Part of a small language model's weights: untied embeddings.
Each number is 500 + 50 x the weight over its row's rms, rounded and kept within 0 to 999. Layers, rows and columns count from 0. Numbers have three digits each. The size before them is the row's rms in percent of the matrix's.

# layer 2 MLP gate, 192x64, rms 0.112, rows 51-150, columns 0-63
065:494459482503535397520460479514421392482449428464435519524469551528559467492504520546585471457486500414467490416492441510451614492468443427584390559554523464429538472485505531444510453497447531
091:502484485437494621491528513506522450552482521502474446527402473459494558590435473403489513450505498564539591447469506630487522494537412476550437452471550483471512427474541407438449562546535510
071:548477538494447465517492511502477432390585515577455579580500452516451509521526526574497535514592605478441464474521481483543502493658503515478510447498507464412434448542594506504509468579527492
083:485473546475489553546537518617569487505520619434528512510500528507482529521494598556463529477506499568519498551400472528555545532558496464538392534392584467477435480498547405566443513546545524
079:545520502560560447467510490533474423412472491464556429433491542498521455571503579508463547667510525473452396558489457521481402499541496487520490410517420532525490487560454484447440499473417503
111:420507566489465470449528513595544525480508564498483500577512525433508533551460464544510492447608545431545540532493472469430463491550512488545534600467436634459461398430480457572533545531467447
103:625601454579515542386480552530560512554572551456485586475457516517438516516495613460507474506562506513456448471534509537430462538576438562411454516517531508537472481532490520523459578535479464
066:428535549552546626592520456478523521570565491517450524506527464523582451478533482538447548571451594529504558518450447517471508493553484452635428562584456465487434493535541459496438527478522477
086:496594539523536470414489528562560488528568460469522503574491537578530562455518565558583559545505510398515538547430467475489565498581413493443533448570521536535531501515560543441439560564505419
114:461405466505567469448538520475429503491522466522469478507541483439532515482496447574530635471511462505460436444439506483460456529578456501403516577589385524503441511498575499552554488419450574
074:394444505576465472455481482509407549419597485409455446493522529481494493547437475467472487510471516599507497533530413547512559487549514579417543543480381545430463486493414510453454478493452501
104:465393581530539505506512422557538512532520513498569490499458463464471568424512521504480545490551515588513536518449398415523517394503488375527533523500514567449447520503501551524414467553614534
111:473565452420574467391442523525539527515578539458534514502412433494511488493405499554511446480499525421417540550484505485432431457536461512535433461457412504522497517547569565501461432513613467
088:543551481530466435520502518516455459637372490433504601601420535489583486470564456501520522513518500391529508531514431498501459495538502502420459518556471542493572445541541542460547427510473456
110:468599465457540395523499490499451462419508426407422487471425488475486493482627525486510482524534533460489499567525508544486557545579469478608511522570553490387520494401458455470471499518467456
117:574418503440576491522511529540528459466510478510584494455554521563511518505450462620516486497517493533548583501449471566554487480532461487527615451593443558351507475431445488571518491546480513
109:553534521492579529515519496467541515524559558359535531455403434493515470465399505516595561514492511437565504523510599488502500500475464401520538423479454491516524464418536460469495431454503386
086:484446474526509459538421510426600542493511582469461477490501457500539565593363453521524540504526431543564475439455542516570425551458465474479553524510460517433486525506447459586621507437505527
091:533385430616468457533471471426494492599586499548448497457477482385444549491408460448547442502514469536441488512460434524575538545450483548583529512524533486471461535510509486597492560476512500
120:495525491563571487462525495516382596464515463534440489467576585533435557515510554435519460453507486553453450581468487556440563521485490487494386475448437435573468502532511543454377557506525506
092:539558511410560565487480409550435406509525534448422490551444566462497446518495624497467522493524482473523497585489416579537470498562463547562417582550507527413509537495570491522468524542471513
089:492481442546423537439469509529552538471575541541491570452421452439407473451497413401436518493604499461522546450532506510464495526536457495441484548448452521486517497430413586508529559423414525
070:514490484414494570461523457501468487515511419585518542463483459524575473548505533430437460521563458409450538519530509500464505517412514462472556494484507380556515582543521539478369488395438426
083:502432428557520422475422497474501606461444457502470547541505520497531545496549444510470496493479450508526432454498503403480493494476511570428419585538419547521608498393481488525379424500502510
109:585499514495466534446549394462426535530459434580507508465564525526557558479516499505480484485575507485613539451539571415549499467485503459524565386498518479575524416396473466550481494483439565
097:523422369533508552537445488431557454598474485592512535524423550445520481511516538517428521420415489485408496553574483398486493489471547535628487440517504541468483463537460527500513531494534506
084:554506501490409481513499516571500540501554526532498522555551388452390499396502468530541517448528508559590454588568510486533559468467515410538457553531522519522531469453546431591538619490494509
154:519504417436467612522520549487468461593554480586366499482573525546421450448477475531537513491432426513532535516480503450545582448524544529501553423565563457559504553533553501540468434469510473
093:510403526514514517436495464623392496558510588508507459526419524482417421404514478492482487511448536453536481437460516463556501527512489543424518526483486481386538522485494565552513382534458562
102:530453567561500449509515440527541492470382522544426461518463449456463590478514485470514503510453465624614542521443566492543504464479477433522542449431535531542488396485455506463567428547555567
096:518581481453550384552453510575525471545451563458554493554538513478529491553452539493520548508502646557542581506542403539586437535488515489471519510384488528575469536548469453505451518526528547
084:542584547492520496488537497486494468513459526497553499462462541558546480558468466535587575607476636391490539564448411508478521511510546542612538544505535475514625528450531463499543465465539529
101:529380455508490473459509570522456409453527530513510534469499387440426557510458480572545498554471438549453439466370488491497470451484483532510474509478492512460486469400460628552527426459470525
085:501432551524441459519605492573466527496449510517470496511491437389511510496508506509424555558462529414484526487440471480538557622572556408445586510535479537463483468438454447516617462509506549
095:442495527524565455552391470461475512532416497505479488549603506492560464537422493480542512482479527475570554450520585524569532436545565589437580456500408451567494462490533559507512512580410531
103:473577547495564448376491550512533414528510531447532534552558517462602567485536443496491517502579484517514603443508489603577489520519552464414510518444513578481545506488468451540445412517472565
075:594528464544495531458495437560496467598561416541480597467471454494537437554519479539458552525437462470460569467456501496469514526565581488448541494499518578600481457483593419520539517499412416
102:439477528532504590566465473465495449463456557516472406467484510463510473514400462413473492553510462540577481529481533496620518553552494492512618562455430477468526548448521471585613488415516494
101:470506534529499566454526546464578468492460512398550471439458444486380476489525474484471490519594507403472524496492530497474404421450495510443518377449571474583599443472496512555507442468525458
110:535574533479664553468459494494551434468524509506521564517485472484531521531454582488524501509612555445469454550525504519481478563542585505528531488404573471473446533508567425504578397546526455
082:503516432487500469492470494512524506561419570552544518517579452467540453476527488470435439450525602501534490582606446543497505493507465448446533460512501494508344515520521455519434373596552491
087:552530570537468501555544443510491430573569521627516525539436561585535480517560486489512484505486456463481516446553486520463564521561607472599526449522473485403451550504589466451428524522447437
085:534467493561489483406460451522564534401489548500553514467479489542436505451566511506469459587568527563553387520475531467539424421463575436423461575469513530431502525537464550582436535439472514
091:501491481465495505466569454485548528542608507487572483486487559462469551445355557516496416480485498567486407620423491532475529485480526483490508509539419471485436411492482498493529467597538394
112:485526517445512410483506523517550498517515559580545444562528464416467522541577514542519508460464513582497479514506435478507475420475612495418497454553556562569416592610444523471486553579509556
108:455482432529522548445443517448490476379505583448525536444530549477419580480519454517552509456540465416483570645482527559471493447493454479535472564509414513520522508478616551489487462544443474
113:480514519474510488482577333565514502503523540475520441531514511527469565464541474552477429410534473435451421529475497561427446477377431403443515460527473486531421530569513484560453511466507475
093:443473516464631449502552540491497546561465412434485523531412454538597484496552524455369557503462545519535478589479484466477465483532468480429576541469514512506498399446522508576461481532422529
108:472483467469473512589541422445455466505513426476499541496525524545534457535519501512530445504563547362472538537575490537528524523541499456602406550510434469493534464465593458595525364524552509
113:494482542489455431497493509452541417401427626436500529419464461432484354527487441508517526572542572528515485569550498523438416473451511526514484501460554560587492574473503495438478495482492490
117:510524509536539517513595467388425454500542483520379471520513495549510467510491506575567572492480509480469378457583481582498553520555447476564505548548481459554612488522505409541480438463444504
131:567536508516572497588491521425512468509553528508514479538510485454604503490460479430561474536597535452425445558560462533442525499548548480526464569486403518513577398506533575436500598507449570
084:541378421425464525484492552494516471558502454511550558571519514473430560529523517467498536534476577482489649525547526490546506432493502557435533360494478484503478467547411490580558536504456526
094:521509458430527344547529511472510407480577529460503484471519545416511532490514559472518446504480528516535442569546461578492473547548399521455461538466436592553443511497533474405586463578498503
083:533567544541570520544521471517434536523417482483516501492536471457469517541522503424505547516402496515458539511481542547539601639439333500521441559548558513507454453420433503537505511528519476
132:520520538461512371540500403524462535559444457528431530510537431397543501559519532480537506430342521545576452479452504512469571571494505502464468528445466575555538569484464462485553477470527494
107:494523495498585580515544587481545409470427480462520560461430526408485517480554547511489388527580602420525463515521454525442487496518538511407470527456505443569539460490509546592541425495480546
110:493472386522414551584378476437504465432546546489525525468517522441456453480500544544551457465603485488450507432519529482597472488530613545448467436568421563496436517511517500552504528533484488
102:577604476555505530534495475523541459558486527508564523507472471474503432493463457514477434541486519376479497582432527550493494410621482546436495405436529453547592425493518588496525516475445538
082:406441473543492442470501540537551474474468514491554477394473479474489430472462480518547493550611499593543469522498435385585424500433457612464554526514492483437516481491447489495523469467384517
091:436513411431530470472460511555546444459498529548529509534448489491497495539465544541485510604640535477431451514505486534432474479531410533550560468573559558426456486511480480519644444556546505
080:465524461450476493534483522485477381542589575467547458523564513489409475480510497491476478535516461498484559510503457480450612496509445430497478428463434669502441524529543563475542437406554499
087:449519554482495424574553460479476455493491568470524525398493537394460480545457576552519494609508531549486421520582501482446521473506459425553487540523353527520417473509521543493441525462440447
096:555523564460510475555488492410459494510454450546515464397580539472569445543546473457574450510520492526543532619475485517545539497607421515582440503544510567554576494454489428478596484521551490
089:539479494417492533471431517532554477521479556452577476489588537388494527548470570445477479530545512518510534556540418529413464445419406549522448518498544394523446511554483602512471582459543474
107:585451473535493514519480532438406512498461399397442542470450471564486432433454420499474495525517422554528538496475501528489512523503520606434435585466447510530519553489461535447483360504487558
106:472551462570496515516479450399502510495558471466469528546522467574472456436466595450435558463526481496461510490587554601489474547528540555506511587479410503535625480526539611514486469482439580
099:496617536436456461528443486616523455485610547509489614470545548448496517522474482495588492419495479540570484457531474576463538536624523474429455554476459541413496481514500470454483541496468518
125:522501437420538540429482520473563513387560479629500490445480463448456487552475509540469492489500519521500498458568551404488435433565563477529569572508444439411485556490577560557496538486576525
082:472527610487525481482576386579457543472492427548458427474508508538497438528542517510467462492456469597496382576459471455543472467505607458467451564546481525593443485528491462472486484551484420
117:526578437405489467581527526523474457526463445579511444558500405437467544551495455528630372511476558435476517496471520519573518467509527535484463506525584522562550579492487520534569428522537511
103:483457481548484539501568500491477432583545498541516595509480476333448519597589467494501503575544526519455521500463388562548482527548449518453544551518452500468449500463578421456532434510541516
105:525568486422475492514401475467608462478537600572431523562451492613493497463498551512562482517582492474501422529520462546426459499453436591471536488489591485405514518539513505569504548490540460
087:540438467509476422519492502490502510565331516582522489550536490477511410549515455436518398485540513424519485489484492542543548481554584567466446501386509587466495497467536450456440561539501552
091:505541436510441554502430481518520455530532452510534486467491562549552490576486468497414563520553465481489399464450496529413459460519534497580466537412394502404498606477441593535538463426486549
102:402546534387596500546580489476513448508486473508472497486467514509555490597538554537498509537458569588557550530574493494452561454586574517525539502498532601588473495515504404420493552529469481
086:599527475478519493509470484463567514582455498557447570512499475489618528643505498509426440531490494610596530439430522467532501542485495475495481470439579541410439530461501523450462519578476513
107:506491476442522546554456572668537505419501551588453543596487475476538519574521429521522546458491500544521489526548506506494519438466452517528540444437450472441432593528372515495486499468481546
088:502466457508502555552526540456441549441602596479474446438583529522495423541484503469409579543525436557580494421590538440471506478506427547463528446566493527495472486456531433492530499490463388
091:556558462458523553442498543401488449559482492524487547570519550466530595487477498575492561508536521480520547462442544473490453536515507436516570530510507423398501469500636457605532572513398461
113:461543462460480465552597547498515491542507466534571543536555516407484500536548537483452517539584481541468593570540481578516552510414561453515450523537582476478498567451502543526480611543626448
085:464517537518501496408481524625456534595434545526510494509505392423558483515449526512521597557477470603511499476445480503528502477488518500538446496601487548479410589571459467515541400525518549
114:589544420469453489547534582382422540403555424512394442528512586583489466575543530456495591432545520447444503514502506472465457468549474492514566480501488487501500522462529469443458448530465522
082:478482475479448521495455516554535551575507486543533532544543425470449462524467510571437516498386547590558509461528500498525492517483544474490439504462541479503506505486488450515558299555549635
090:518488415421467526437465561511521518450500508587460500488434436541573489565470549567498486531537500525539495318457581463486463469475532402466560544539516430483534503508523428548477406509471482
098:535591484513460448562489471488527461419515521525512487552576563538459475532515600448486497473491537511363511516557460536420535399571532440479482430473463540529537606563543597452486496506534439
114:512451512405489548550529492402533433543624550466437579509488539494536548576570513461485441452501456429525450511462554505492526486530557448546550368532531487467514558507557584513575534486533451
113:555535471490570473518507538529519415537485535483502453471516522452523470475494522530422480532535598443520437525543506523481524433480504493592518502629518533576527570597583423517554628564555564
098:543526484487492527486589547575527488505514502417595556500501574422551414471500588503453491535546533554413505546373403542492522464538586442518449581527449549487503468492525442511432535486506449
100:466580466493531447566525547415525485551509502525484490417524441463466530494443474577481501449429448459476449382549486531481398500503429415492555361465478439464513556553492480559580515466525488
130:519480410552493523513509510558584599517413557456489517580460527535505451582526553518469511448571587515399457480449407490497502472491462449456547498579456435449574417523478464584492489540444507
097:444515477483474421474575525507464426553530506576557467502615605557477460402510467538452484406528548550518527534569432521549512408370537482459542526529458451523476494490546506469471557553490477
065:553492645612584463474589493510554514570528554495497528532527546486531524519522506537446604556465522527553541460414551478468460430537480519545545489512413533507496489433482485400469518601499476
118:536458493452475398527518492436437546431508548504511428529540499496593485528480506467539501475532497492519413573412471466527623591420558594533546553543463525471432487507439576442519444519457556
087:540506428507462420530491512439479517551483480543489444509488514562498473451505525419491596491523468568471441464527545498526517456446487523651504428577512569496516371549546467409403567537525472
087:493602508455522610459464564432587482615451498549534530479530429494476491529452476505505483493518520497508514417530563554526420391524565587471469471427517458553530528590433520515508492586464526
088:527530541515447475431503633508526509501595501505505528525523452469492553472470440501587546510444525524521469469562463431448465430465455515409539488452567393585563507483452508514536431598576571
101:527524423373550524490458506474505554408533561503527549582454451519460519528495487449455513498518544517458518514523608373480489474535475479550505382630504585534451505444522490478490515465560547
073:484418453468425463569514495469553551527513542491531610460538467455450453576619534479542534372479524563525532380535486542419487495557474526444585480502545451485537499543468490525543502542434517
091:523498414535539549488487494508550440547513493558546452540432479516494456585463483590445493482623497508491458485572432574428413514556502523587520566523524524408430597535539513561495490559459444